config = dict(
    d_mlp=2560,
    positions='learned',
    attn_scale=0.125,
    bias='none',
    init_std_up=0.0139,
    optimizer='soap_variant',
    beta1=0.95,
    lr_head=0.00539,
    decay_fraction=0.646,
    train_tokens=623900000,
    steps=2667,
)
Each number is 128 + 24 x the weight over the matrix's rms, rounded and kept within 0 to 255. Layers, rows and columns count from 0. Numbers have three digits each.

# layer 4 attention output (transposed), 640x640, rms 0.109, rows 290-319, columns 128-191
116147116114119142095128123118111121106150125105119132107135145107116125113115152143144126133148135160123152130142140142116132135130140133130117107128139124143118136123153112127126109109118135
114111155121136131121122117142122120079122118128120145144135125134116096135119145126126126125134126132143134139145128123131132118161123131134099127137107135118121122124113126156115134123136135
133136126163127090106164132142124115126109124111104135134129125119127095129103135113121123115149138129155125121143117118142133127147113119136138140094123129135144113130114144108141141132128134
165159150142077127157101151130098099115118138135134120110140148110134150118116114103138126131110125101127136124095121124127131114134137133144152113121127122141133141131134100143116129138127140
133129136143123123139129111101131124131120132136138125140114132146139109130125120078123113147137159101133160138111119089136114109075105133113135132127091138125120122124104134138122116150087144
116112147108128100114127138112118133133149101129124128151142113129094127118114127144141150130106144135105153117154138136148110149145133128119135136135154119121132129144146117108133116124114140
134155127105108104127122109111119146139136125128115154136118144129111107142154150127129111124126135138134144129141139120114135122112099123130092134108123150146150145141121144129132121106116107
117119159112150137145137134142110164159123122124129129127140118145117144129155138158126104139102125126145115114134110128128111094115127147134117152145132117106113147114119109124145136128102117
123133136137119133143106141119129156148142114139155109104103165130126141114126117122126103132118142105119154131142144138137124141132145144142140131112137130124141128132147153127111132087105145
147106141163130125145140114138111139091116134133122142116113147126121099140125136105134110158123122141157131171093120115132113154124145131125125120122134104114132114139111134145106116124134153
110087132152132131124132132101122108139124121140127112154107143115118131140152126118113122124116144148132150123137113118129098138127131107127125173134106137115144128129132139143147133124138108
131122159141111106124144129112095120081111127134110129133109128123103120133139134118104136126161124110178131103070122145131114108133114120127133138123122135162114120121109115148117110129162139
121106137156159135122122112124126139111130147137123132126104143131145144119134130139131128123143125118112133135134118135128143129111133162123115125124150118116136125108146134145135148116121130
137125153152105138122119110140134151115104141137117137140138136135126126140149138161101122145139112143148138113074144122151103148144138134120134134129152158147124147143106143160130124145168106
144127155150146115105118126130120124110119111131116122127123140112133133140134133119147095106135110135105132126146146128136143118124126132142126118121125136105118121134099126100118118135128142
098110111134133119174137113150110138111119135110129116124121132114134149136117137125140109135128108108148115133100105128146116127138121126147155111128134125156112126105121097125149137148123126
115130125112125131127136132150148131110152143138132135117133131103119140132117132129126140119130139141118130123124157138125143122156125132146107133104112142137131148119123137132149113115121149
137136131120123101105125115109153112117136140120115105117114152138144143113117127140133136133131135143116148143125123164102109120128116138119139118132115112106156116114123119135111118110139103
102139118118124132127167098138148115115131138126130121124128108132125145160117141136118134159106112131135113108094132136125122146111131114137146135105140108140124118118112133174145114159121102
126118112139120135131122142137115142113119129122133103107140103118154093150130120105137104104141105124105128108113136155124106109134122124135123137142123133131128125148121134106112130162140106
095126139125110135137137142107123133107146136138126108141132137124115135150130138153109132132120123125147119110151134147122136083147134117122124136138146145128156133092131128133130116095118143
157146126133133095136148123111127124103134121130145145115148138140131116103113115112121144128115143139124137125128132158108143106141135129133130113117140124129116100113155146082175129105133123
136112083126114124130136127133123123130119135157125114111138125137131131117138143138111144122133119132125129132130105152125146094176117146128114108144134133112157137148124144138114136139127131
148103102132151163141095144117143124143137124139124108104125129098139137142135126107141111091113137141136125133126109152102110128132137142106123098083156118126115120125141123149147135121148117
129137123169119134086142108129123147137124126131119165150129111151124133154144117143119135129171139155117134134127137120180115120102105112107132110122120146112146131127126120121125136123130131
128115151134136135144116095112137135169137161142137105133123146101136153139145126125132156142130145115114136131157111151121131101096148135098132161151089166128153155124153140141114144143129158
117147116141134114125148123114121120135131148129131141146136101134123125117121131127097099122133133111134128111134135120155124135126137142120155144115134151121108136146126118091109161138153132
098106159111147144106136096122147143138127108146104129134128132130138126147126135139115121147110150123139119134120115100141146120150146120102113129140101145135134144128140144148115129121146127
120128132143126093107127124116126115120128122120121126132136127122121116122140129144126113128116127121155113126099133131140140134149109130111138122127119145133122132104128127119114153127144137
124133116120115146104144131160149148114149124125113146126136117112118128142101122139125128106135109137120108115113145129161134121131152129114130131107129140148129125132102147147132153101116122
# layer 4 attention value, 640x640, rms 0.134, rows 291-319, columns 128-191
127121109106137147137144144138113156156149109119152125151096112129146117143136128134114121127122138120126128120121131141138125149094135130131110144127136127101155131122127125112125132137146123
117176122111152128121113146100121148098125144148154121111168132163123120127150121143131164119128145138153149144120125116152114147096131139124129128141121121110129124157134122133103128113140139
107133105116146126121152119117131121130151116139124115152109099142138124127133118121115123119144134129119151163135130134100114149141136132104112122125140150125131137148121116094150108121127122
138136132119140125108136162135121113130109117119118146104150130158110128141123128149163139106114134124130121106144129140128171142128133116121133141135139110134147135125138141126122156134155136
128137114145134133132141121143131143132122151126137136144123145106140131091141137115114122140144119138136123114129129117107151110123121143129125126107097131136145137120118136155126122161146135
118122132147121144128140126142130136118119134142130117125137120126112143128134134105132123129149146112137116104160121119143129123121131148123123146136130106129128118107132122154125113159138125
140106127130110127155121131120123127111148112126105123122126132107131115136113126113133125116175120126120141137122144129108138147120128135157134108109131101132145111140116118119100120116133118
133136123138133139112137110133140109121125129092127144121137107150122135128126150134110150144155118146146116143135097129125123110131148135160139125121138109142120108115121095121143135145129113
119147068123128131122110149135144102160149113138134105124112117122141160141115109121134134120111140132121120090131136134103123113145105126098136125116109152140129136124152128104146134112139106
121157127112128106166139121133136148123149141120125152117169131134127119122084111120140120144149118110116095139112145121121133123143118123130128118111136138134113108113149145113140104134105142
132160096121144122122100105136147142127148130135114118146133145124139117135112120136141122149126140126090131140172131121139159147130145140140137134142108137102115131141134119139124146145099113
152159113102127116138120141111154124097121156122133149145111130119116136131115128129122128119115122134139120117118122122113121134159140109112126132123125120139138134138127140114100118134110122
111136088124131133129135139131140113102133149104140127117111115141116108132120125120155130118140142134135124150166124130148121124137120151146126126134111118117149096103138131109114129132097152
125118145113117140134144147121126139127112138120137107146143116141104130135127127142120122151131147142144138133129121140130114144113136146129127144128150135147148116130148131133140150140126116
116136147127129139141128111107145120149156100134111153128141123123130128138137115139121085115148132116095107177131145143112132119154103133140120121124123135134133137134122135124139103117144094
144121131133128128101124130136116127127108099136115114127146119129118130129104136113127143111128122127128144119131106111127127109134134116111123134149145140128151114135132124133129136153108100
122112135135114139119103129143142143172119147154121123130135100119097123144154133125140123125135126109146139116136127120149124119120138126129135132122126151143085143123150126110133143137116152
132130125123145118127115157121136139135109116143139140138115147115099143117153127111157123127147130141136162101159137109138105120120123140132112123139132114106131144148149105081130123114116143
135150142127114140146125126113146138145093131124117136135112127149098133112125138132140133142121128110138107119159136094160118140122121115125114139147103138108111107120133111151142098118121117
126118128134097117123128090104113141140102090124139150131140106146112113135119128116142141125160129112111124141110111128157149144117116114138131148129128100132104132151118112098144106155136111
120127122129125133124148129136132109144107118132098115121127141111101112117173120165119146109154114121123125116128128134154136123111106126154116149133131109129126157127134134115118118138128137
103123162142128124127138119125134123115116138097116135110102132127136120110137123114120101138145129137146125136105133129102141159110138117125151169131117117121121117130128110128145120131150135
112150114102105117154145122156113114141121118098125123132139130151142101099127124105111131129134140132120122139149155137132151114134128129150134129163113117116158130128122134129134111118102121
116111133122130155130133144134132106099118140120137112106123124124116120139117154110136137093134116128155127096111098148116134131144136136129145130127115130133112118147129102152124137143152133
126116103125112139124147128147134139126149095113112114135078113133136127152101104118136111111123114107135105163122133105098127115160129106148130121128166114129118105130119113142142113129126128
108123120120107135138126144129148148100140114125122121119119162123126144135111125114138160128102112114147115151143119136101151144140096119129121128120137094126148126114125115146151093134136128
139128110138123129126118115117108123127146127125115128141120118124117116124107130099123146111123111134099119146131103137126140148132111109135107135127148125122113142139119126116143128121115144
133141115123122152130120113132120127135145111136133125110099129125113126130133138112142134139137158117133133131137124137132151128123141140138128138109133149122113136135124115122132124136125142
133124138118120124120141151119123136143114141119125141128134122156106103133149130128152148132148136115122131086159116127139135119121114123161118097125122115107124142144150112119103125156155148
# layer 4 attention query, 640x640, rms 0.12, rows 320-340, columns 128-191
095149187120142109116160159165133155140118169084160179132109145101121123141143121174167122078120141119123141113102123121117124110115192146127116159111117163121186145170141163089120116103092138
093097079137096080111093143104117140144109146120119143144178086161163121094154088106143121145138134151143148072126137135161184149112120067109135134091169107138169134170172159129137112168130108
132163150103135151099093083113070132141146144138110167124143139131081061122163166118104071218189174107101113163099133132139064092134153134126136088095125104128136109116169126117134122136154125
123112150144132079111131130141131132143130115128126110104170118123109180152125106159102192081133108137135082119185117150099109134125126145079133113114099112086142109124068127134164145093102120
174122147141126160075111129091114072098129125141118124074118149165113104133151127116106129100143131131106147156116111118166109128159136153105118131131163098134147153085124152137145143123113121
103158128120154121091157152106118122098126116139126171134137130094145089142146107087151050128089159115104130143103124124147115144149150118181105111177127147142095105075105089107132045093145103
108164163166187099143123148139120201114089076096155095098114141066118142138128177137132097177103211071125071136089085152125101145198147164172135169091164105085061128093146167198146135156139077
096078104173118129099142096185140133137109101148119167097126103112122145112180133152123125147166204150095124105175141180178119144119133115101150124074123148123142177113124153167118088098121143
094160159129141157136157119064119072161151147113136132069159163135099128093134178130114113178121124075108099138112143142127139175089132060141182133168100139115143174120086152108145115177123126
081114102145174112127141221155141158162132087134151184156114114115092167172125135129149100130129136108154143123122109116104141172165123152146130164119140130095108101124098114131154112092105100
173106125162111108136163153097105165140144154165160105156152124110104093123154133167163164125095111129145090037127155096178165107141217120096154130175128111180138110129111178109113150134115164
135131197156175162120076099098094156112152154203070200152107092106140139142126091157127126078168097065077153192118198087040080120089169046149059164104103109139152130103157099138140118113112172
112144124117146129070157102125104126115147162157121171119126155132140112170142142145181120136118204123162127109163107092133069120082116160182135126156172126093141105112154150162153134138075112
132121132142068173153134195199118138092131096079084177157130083096107079130099151120189139137144109080119130062083128148134143080178155093121096138153068153126130143137137170111119094215154178
128110066151104153122122087113113153105148147126131117099087129154102146077118140109129132143114123162159097133122095129121177132143093131200164151143133122198127183134070139136144110107122173
127166122120136117130102132111142195101167083129148133218162140157156100125152122097153090116115108118116190179142089150143181127126176137086165168124179082145145151133089108133125126133163100
112183088078179136144073162172142154127095087141129066118097135135146173115177135043078162145136144168163088135114128146160108070125122142183140135106163155113148118103116123103112134112120078
145198154105157147132161156148120094064080113096134162105167223169050111087140163127121140161114197129147071100134040119150141099123151169210109133087116094099124141091152132151190110139142111
099138077118131130118155110113100116115156165109147036124128132169185166104071123113121153159075111142128112125166120162121144108090074138099084138138136198094164151147189131087169120137123129
081168127101124135134127090193118165121106102109104137070142087140109078131101157141105198122158127197108152148102139165136170139146126201122074113151073104122116141074055157124125050101134155
138096098143106136118111098113101131115138131176168133062144110119154150137164090126129048194151184118094135165087209070120079123118102116097166130104127131124109132119163101145139169056141134
# layer 4 attention key, 640x640, rms 0.125, rows 320-339, columns 128-191
149152132091109130076110138167152071155107111126092138125176146117089128167149142100118137084167144130073125130091165149151121106123155123108107103155191098107194168139089113132124083142115117
146145160074097176146120081147124213112104169120100096125155173140131132166093111133119147097162154147152178156113077133133139154121147083108113144122137139167146132140157152115127125155140167
148163152151147136083106187169138161095130087105081146119223133139067125164145157132111132106150143115071147102096127142120084084140172146096118140125127103136124145127104127197097124099131120
139142102113067153143149109117183100111123157132165110065119157135177133087127122164110102182099091096129183168134167087107155126104138165167111172131123118127138141122135164098114106135179145
172133073112098093147171167119135108149139154136121163075139157108142145118162163110145123105128147132147125115104108124111128102132178150174200147123154099122097136127128105145107141115131143
131137126122140116149120148158103168100084136129108121129051113137127142141085108128129052150109146128104104124141141148124087092119081148097172111138124106160129076122095127119169159164131092
136052088150133083100109154120105110123155115113117119064152134106136119135078107128133156144113123105148130144170190150119147123154145158146124120133118141128117139179107115111120137161158105
130154107156125140081133143041120108116126096166138153178134151101106166101144108130136138116106124090153106154145156114134175111094199160092124116134169115178126122151131141144125162160151129
162144028103109122195151142128162109098144158147129159136075133158169104097137105158102168102141145167093093150123085115096141078152142149132081177080138159112095121167166149088160125086093115
122101118153145090161121139104117123108059130126167144105121137150193127098124109115118169126146158162109189127128146141092111082132127104130113142121068119084142130093122123152108134156112138
142118143121132121157116105142116152186152118095095131055064137116101133093132114182129162124142141088152144119201092138137077174177081143122128163144083141145130136129148102109135077179161157
068149119111171134112159152146111097167120072106139093127157191095121126090108114121061126157108127109094133142093107149157091177112202147140157142135170119123162169128076163121097121141105174
116128144145132143141085142136114126113117179135112125114149108113130124149096107100081088154110085136088148121126128175117103139140156090149146061118088071104106092124120139155065150101159087
099122083085152072112128072094129167158107089098125093167109129168130185131100134120146122105166130141123115118203195149183096116110145167094110054125156148132144163118145132106127103168135107
118104147140145153106131142132112118125115130130145163166120175100139135178141097113131120143131088108135169173165113130113151154112143185142112130087147136047123082144157118112144181119110133
130151123139141107147175153150079142136071132113125108119076195197104102126105119150123179164132133146125097127100146183103136106106148120102169162085101146184136120143147121143097133088107103
081085154175150138123174167139137158176103133146113159119122157115071145135141071173142104119143135098086144142122060143148124132100154070123107106072113142162147158136110144075131101125142156
115087149091189115103108128118084148139116108137093089110106128147117127112084124107136083143138177064137126132123157144129108102123137119131118112124149117128091068148128066104087114183106124
122116170091142118102154104146162160160132140103126120138145167193111137153107128133128163140129142140130195140113135150129122154149129121122103096134141124120134138115110144104151106067131143
159137104137161134114133156109150124120095107139147159117129096145104100155131145140114140112163122138157104126147141101170143116097133146161112120085113131155131102167125177146118155154136099